Weights of a small transformer language model.
Size: 3 heads of 32, MLP 384 SwiGLU, vocabulary 4713, 2.82M parameters.
Architecture: LayerNorm before each block, rotary positions.
Each number is 128 + 32 x the weight over the matrix's rms, rounded and kept within 0 to 255. Layers, rows and columns count from 0. Numbers have three digits each.

# layer 3 MLP down (transposed), 384x96, rms 0.0739, rows 185-207, columns 0-95
105155100161078184117156184112166069093136174090106117121134128105093130102102067100128118169143178144056102195136150181141127186226117118101135138104117102099132124122099175114166131139111154141090149131191127132084134112133154124185085097145092124098104088108151139119110121184127093161
147108105139068021099129127117130110177096125150159095140148110131165129122110143139131074144170139171119122091136159141116096110154151104095114103089133097201138100162164083150121123069201148115180118116064089119130113122120142153177134132170137127201165152078092135099152098104155164135
111092168135133152132154107148144118108140122125103118137123106198106165121163077121140041180103117121147076147136202099124150100091138132153124130125122145115093179129094131070095133181184069111119036154157118112128140106182097182109110082137149173111127126101146115127157134110156087222
224097097201154100187130094126122149112189135163141100182120091127128119132111098120122106111109091080071071119121065136117122101156109130168166104121148090124144158168149111107080168132124088105126121143161135108110151158094159145146101076188143134091110105116117172151166145143138162154
137079131091167106154140117147125151106132120168077072127201179139111153080116131083109061118189126119101057190161109146108139125124171147165091155110114105129122112136121105086116059116149109086162152152107152152180159127101144142144132124153088132192175128108177129088102124112158161100
168121093094129151163152149133103101098149138162117124124177158137095149118109096139149201146108131144111135180141133073099154124096118094158129117091148121116058109124123146091139218154141158155128100130148170076114172142116093101100099082168107162164149131087138198098125118071095125114
144146096155132149125135175173101161176199140127137159120186158133080113067093091175172051136126123071141115109066136116135091112176076150193137113171144076147065152084139162179092088142082078092120149159134054180094131116142128128107183109077104099161163142114116147157116144128150130125
130095085178084089094128155161103066185158177096128079120140143172141116113135183067123123123139141153118074049116185100090118116103123117143108154139131118125199155101144108179200116093140151141094132133107126214071108112155155132127142159230147124144095104181142109116139103116118128101
155142187196098101114152116124137137136095105118142114085130082160165122153098165089179079149110147154138113130103145127171181072123109121128139201126132137147145150092141109076170120084139098108037168128118118131123056159156159106111073144114165117159136129126147036141119145080162138158
110096154127065203120173168150104123121119159093151138091197155180082150107137129097122078163170165087126095071111162216145123108139149078173097172121106106159121125094160129173132116189117172088116114052150122107139143111157155111108126108100096078114116158110130154128107085202146156114
087162151145188106163112103177132122090169041119089108169206123134182112106139144124168148116114123174123148126115092116097129090143173146190117056123131149093124089159110128088158134145186109109150116123138118142160062123082100137128149061147114149142085130140116138118143125168114105113
147157092121133035149150125188089128083129136178160141173166118068138059117135107106087190149128161145178131114092154170154122148157087163096109096189145156060080130198109126129186113134093116126099139151081092101106114193092095111134113070112190092101125099100132123139126151175172148111
086113165144079093134097118101113139036097140143138175137099156147097172120140079120144151153109131059159114140099097128121168106157084152114122113110140132130119164095138122187149111136165111144117115153146164131125132086164190173111136140110141103169142118138127125137104117104128173105
150155149174117182119174118101091118102145164109119181173142114207161180135058094109069118164087085127154122149121138123087116112136123129165123101176094145095117112209111185068082072137100101133105114163136096141124113092081104127131157096134124105090163122101136148157145120122183157157
102131175163111150146098056145142183108131127101141099108128124137149116111091136176164112156138093100126144073130121133117177118127122196125080190154127144135112092159122106134144108150116134134092124130145157130137093084124132160184094071178136169095092079129179128198038148110132148127
130138092157117140116166078162140155124123110095106124106161165145079154112058147152144190176087160051058098168129106134144137165170148162127056211162064128107138176175121094140153157126029102139126122092145068121072132180140137126133112146191111128122128133181147126161114119069123116075
158134114057122000119087144116140103099138116150112110131108095153165080094153179144135152132101139104155157109148170057155115142136120139113119124101133116134096126168124133091128173163087178133143127136127168124205143179111105099145159138100109170091113152141105075165107146120110162126
068078111182153195102106116129169118154191110141081150169128124155127138105160091140129086104124142094153107097166198112078095122087122033073106148096113105108123152083120137233074134143169105129137150119116125094152105124160137142164141128212106125144159100174142166083110158164149177144
160133143161140089153177158109156128137150144150139147130112113090211140074108070221139083103130143140157134120151108093143066120146102071102207163106136139084120150076116135125081064175134159139102170158119127141076105162122162089109125088085149137109114053145180143145106102125164151123
126091174117116079144156126119087135144062141111154116140174208156164138153138107145125124074142091143144088151113113114136123110120102127113113165116162145187104111081132206000137080115144102065147106132120119116156187151171097139139115052217166114132116103137146114166146180125081147109
079074104181133200142090093106107111116146096109086145097131115100152105160125119139201163095140143123124137105078137124141087142145129122215196103144084076100201109144186108130154124143112089151028144134122111157107090171110174201144187082180070158145165087143150142135108076144109125136
172157104171129055143117145112170145155205143130111113162138150054151145155101100102119140136135145074117132171153139093087157133149072118095081106150080125121109126094166110169171131158131130174127098139148129100085163171116127144077080081161112169111159136112141134115144123131122093113
117154161126147160122140109090087156178081143142124078161070116140084165131120096180132188100047182125108117177133137113174121165120115098125079121113118130102084099138195144115121119207136110149142138151073095122185152078156096149117120114111151152111169113088105185124137110145092112155
# layer 3 MLP gate, 384x96, rms 0.0884, rows 186-208, columns 0-95
144064159130121127142086136155132104171184140102105087059152136171125125119127080097141130094148101154066089118116108162114136087173090131095135158120170061163160154106115124162053093144124148151168178097134105159140165137095176151134173125155087107177164120107153125150150097117142124152
126105089145118162216173109170113109131110123130156130097168063114078166089141160089144109111121144102169169124153128139158164162125106091140074132126096096128131136173071095087189162138160119122123091150072094127154076100141095128117139120081096129134191178135170112149152197091088073150
073125120087112146126162103164145136152102115150157105099114167097162108145132097159116080067152129173207177105155174144147139100129173098109121102151099174115136116067089129152165104112144124138167138137098128202147088149124142103159121116107150135101134123199181134090098132138134168111
155161152166126135198113108161127081163161095142142077188143173170144134108104136153058105085101184110089158102120095157198179140120102109140113095096094115112130097109146182138117094128073153082144187085177148177120177092080142116160097143118141132166097134107161076127171145183158086129
098184109087145128117143138109145165136157137070106088135103084132108076148136142108117145110127129143126123098098167136098106129102145177053137158106107149074139139102113155130171125123109137158101103157093152153073103075182121125153134169110090093179134131143185084172095110149119127138
127164129134131107113113122149094169214116121121118105120178124215144126098105122122195117099128126196102106120095144096130091094175081113090064066194121158140163115076130125143087149164148125082168149084134081156133144127105237165138097117055124076090115166135171148133133132166187092182
109182162095181102151104158108079148116101100136114064159078081151097165135079177146138065031179129113103214108123142139148081100118149173117200161093116105117115145124116170107125091060127151106155152140124136132159124137108152138147155090139094109159152166169144093092183118106203085174
137126137163093100103138194142068112135158138147103098145126090185172159075171128111129129136133177109146152150084176118110105157119157169055083126155140054116133108150138132114161149129199050139087053089150115138116143129172160126119126167130139106147132134151178055129123152135153071105
112147125195180120134121104124137109114159096121168152161115100147127127166216138138048188159117141135156135137152125118155118159136127167115091093116087167126071076134158115149141055107102114103100140061110136134146150170148093109106150096132127112156144115131178134103163179100099123168
141179133139121085087119144126111105122150165114112156110145150117130074142148131135184165116141152126170118084091134159120144075209117190141095131102055192124134116193132114150137140142103106121122135141111127109078113108149172141135165117127103128142108078079137116173087120096140141130
193135174059068161149096129122126169145064057144169122093132163058138129119120109087189116056125110087118125106177143034119136086135202097147172130088159099116130103116116082133097112146128122125122172173178099165112112152097128165109095164130190154152094102129167168148159098166136096177
118098133112155127162151090111132111196130175154128161125148143107118173121122080127131059133166127148153089105105123138150126104180120147107154103093149112061122138130178118107110141146175091104088169149172142129144067128115140176145085120156112152117142110122097119112164124123126163129
138168096144118102132123123170135137104118073147114047150148139133088160113132115115185127058168158155101124141154111082212101118130079159093164156123087071149171151182120155132158165125104125107136117097131132111079163052177116087106148164090139108187124158197103080136102159119142052164
168116170116186171141139131059144131140103112132128108094173022155119161072140181076148141129118134136146102109146126150054137153052119109132091156140163069159100070080155121154110097152133137205126157093126158135154132136116129133114090163130175154123124159114115080144147098196155152132
128138135100122112135094116081151112158129153134126165101053112148142153153118116114137111140182066182166107088114129169124054097053111151142130137150132079055106124091140197199109083140215145119188162142155138153081074018129148117127121104121115141084088147154102112102150097249173163153
123095113090110081141084066185085108115096077099139178150138106107121136145111139103120119105129151133119130140147131140140136126099177133122118119106126118120086143152134132104128071177112088164169149117132171176108144165149145097071106142097167129124120141160107139197157152164154061110
081158122146119095171080161118101124155144080106105086108135129195139121142130111072110093100154131156185120145121098136121096137153080103111118132133136186105194128139139120115109135118170152177144178100061152140103126111154091114152184139118182101059070134121165074162144100119179135086
135129171114087132166103146080151154115158080169152083135121108151115130095153102158178151151069076084135065090130133105153042145145141123116121160088196067142104168122126176146155099094102112137145097052172129171131135145112185148150136143134142134095101151143165168139110159091159118149
146078127171094072095108146098168144099126168194131089121116073149136124138161087138082111111114165239155094121170102087148093083161163141110158112194137112113135117121151151112108116127138155066081143125140184125127089185120086116149111134091133120101137151134091116122177173124178125114
160150128134099150121138104050101173118139179219103154121106144085176172125166060109145120104136132082091135144137162090179146097143079219097131137115108045123187157130074182095082111165109111055115120115096126123076147097166158170189156131192046108117138140158082121149163186114058103150
121124143133137145104104081112147143104097125122147155108135116164118078077133107074182113131109098118117130106132170127138090095093120166172148173167116125081123153147118156050135128152112124161115218128094093131153123095157184116133176137086097106163112098143115096156130113121153118153
112144149105146086111101101168167164105161162131126085107117125086123180070140122140171105118178111210157080162152080127143176146169166095170091144147132160106090168151093139092115111161102125163104206120067102153109108173097115124109149117096122130067108110141133137164099168117093157137
146152102178114145179170124114139124155126064159120125113119085096199116141155096147158104117131141080160105130192093128158110170095140113120157115063104153075128127187174141166143113174103173157137107114122123114126098053110072157105100124104115069186165154169114098080125124147097145110
# layer 3 MLP up, 384x96, rms 0.0816, rows 186-207, columns 0-95
146135126100145097123138075101182162152114165145160089161141156122148088099116092089132105083197127182129162171135134162122127088173165134094153106205084112104145151095126087134114132132123063089144152106127135145135144104133154181116091128059116156086138150138156111119091031117133119162
081110153118128118133168135107152132111123150107153169084102140048193075148124175162113091121093086192124118149080142114097123147157130111141087168097062099117157120103100136192162124129179134152162109178115110165124145105100163150121108104045108087112098115148144163125140135104186196146
124049075126116159135119093171173166140161142149157112155127178128081153086158099154087135129097101123113140171117103099140157079126121089163145135081133050123088100067083125148147144092120110145188117105178131119165118154116134135118053078139142160198104121175097173128143157146107142124
147142156088103128138165179124141112135100152147126126153089156150181119144121133128145087130140072115157139133181133128126143073095143070135188166126159199073144058143126135083104125164152140102134135138185118057113122123037144126135078073159181116118126101136166128106145167084127138118
097155104084139126085147133145122171081156112144129092143138072129074187164088150144128132176093140133125098153153093076147140124133149154108151133102159148090067168129092129163147173186099120144108093173177135093131129127134161134064136119126134105188094079127149175149096124128124147136
169088165148164108084133101138136123075110134159115123140154115150129121073101138157120120087140198114075158104104148170123096100180112205133197099092122095141155147103084185123085117100123111169210094089105166116097105112192196115092142092109190148133102157142104212136161091103094134111
126111138189127072103172135143121024175149214120099135080127145138112160133107090099096140153150162170088078128115163152072136161161097118071076143156119099154107113135081179131154082117129123093137104169062120122097125151076196116114140142162145073107140169114093112166149069122131124152
108133142159146155139148159059082116171124066201101171133067133160208113124106147141145081103118141124121165122102137139116153112109134141166053161161106144087130151076172097105144138118147133137129136147144131193078079137125136137104141147108159176156067136121167098147147126047130131106
109149097157085143167084099166137110145108193152176154187101096079187120085127131152127093120133108213140132126131113107140159179091206096058172091146161125088071146200149142131109157135109154118143129133138158066136122145090091105150125079182144162088107115130165138148125189128126126104
082139116107099177110100165106148125118141176186117174104126097095095166114099091168124078133121180137133105133142125124166151062128140141160173187084120156100129150174146149163149110113071212132135175128123161087117097148106184116098153172073117135068102140108103130140144115184151129133
163171104180181115123115113166160113148151112049136141110033116129121114101123135083118179140199120146114096171150145102049164101069117184127117123166183050157138096134163122170140138126099055097144175143140118130132101153161111115078138070100096134129142160145127107127077110126166111092
080129129103111150102087110155129128137167128108142149168149139137154142158128162090056137135131120101110127128090199133069067149119173167102116125098156063091121130152165142174067118153156117126076175184118164159132125127109135097140128112120136122109158150141112101100094140102130097173
093109141127164133121085187103114128112118207133146104136088069141130104120139104135099124127125159129113144096045134070121120130139183174105108066129129101123173140082173182096078178158117098148138145150169136133094178152102199143158177143116131137105128108091095144148163118123187102083
216089139117080108130171131171146120053105115064164073116121115167184148084113146122132111142118107126174139153121144125128136113128100111135156141109077166127129205156173131101154133125095064123134077171123138116078135137151096146116141152165103075149099091089139127177155158123150108141
178188089117146148094086103165156136127123155105169121082032160141144135147064110155160095155152131125195099155144123184135144167142144082198144147176097148109114097150184140214152140097176163105154113190135112096118086109126107150066097077121127108091137125105138142066213133149137171076
127098182122112131083132123171117109088141108129123139175176157106106143112128156116100164129112055127118135139144103143083140127099191101107125111096182098081151096103059153114134129160130128097142109095140137156137119093076161132113079146132152129170171087139144108130177169204125101206
063058118111129124094148080167162083139163108132131125182139107127116159185133064132140137055136134145129170092133124100118108099107138054106080168080092122168115135126127117191124132147106124128145177119124114155116177044123166150125176032111152144148128100190146133142147165064143168106
135082135151198168170136146142126114123169129112133117214095107169116163108050143181139104145152144126144117045103076096139090098148092082144101135143108115125144100081074167090136145168160131125062135121145155110101115178154114057070120125088116112163086125176144120171162156191126065167
079046125136151114108115109142144111100097043152106199121133187126178112139197125089164149103123094160116168124121129099151159107123146082139163193123202147134151094145090092069141099160118165143155119113147149165154139101187092123192119149141116126144092085102124135106041148089107164159
177127111058186107155161160145112172202083095110164088133111101133127118102085171173140110167140131068097101161159032131203151134123110075139075137149068184141031155143064128113135143135106150072126110175123091139174120144088175084065099162132173159157129181108177122144145153119188105156
139113158155132139162145136148141052111090149104129075208106144167025083121107126107126162144114166082073103160128126103072135104091110161103139134173142161119098074149123113099116139139093099115150119141134119134179104177117160099125126146114106095107095114069139144133111150162117103141
120139086201094125136150172110072066182099073102098147131092113129160107097145132139143119115154168133102180150107162093157123142123106093123151106166104131120105086135138118155200123152142144087107136116153123162099134183071113121107147113118121141206107062116034125101116082108139165124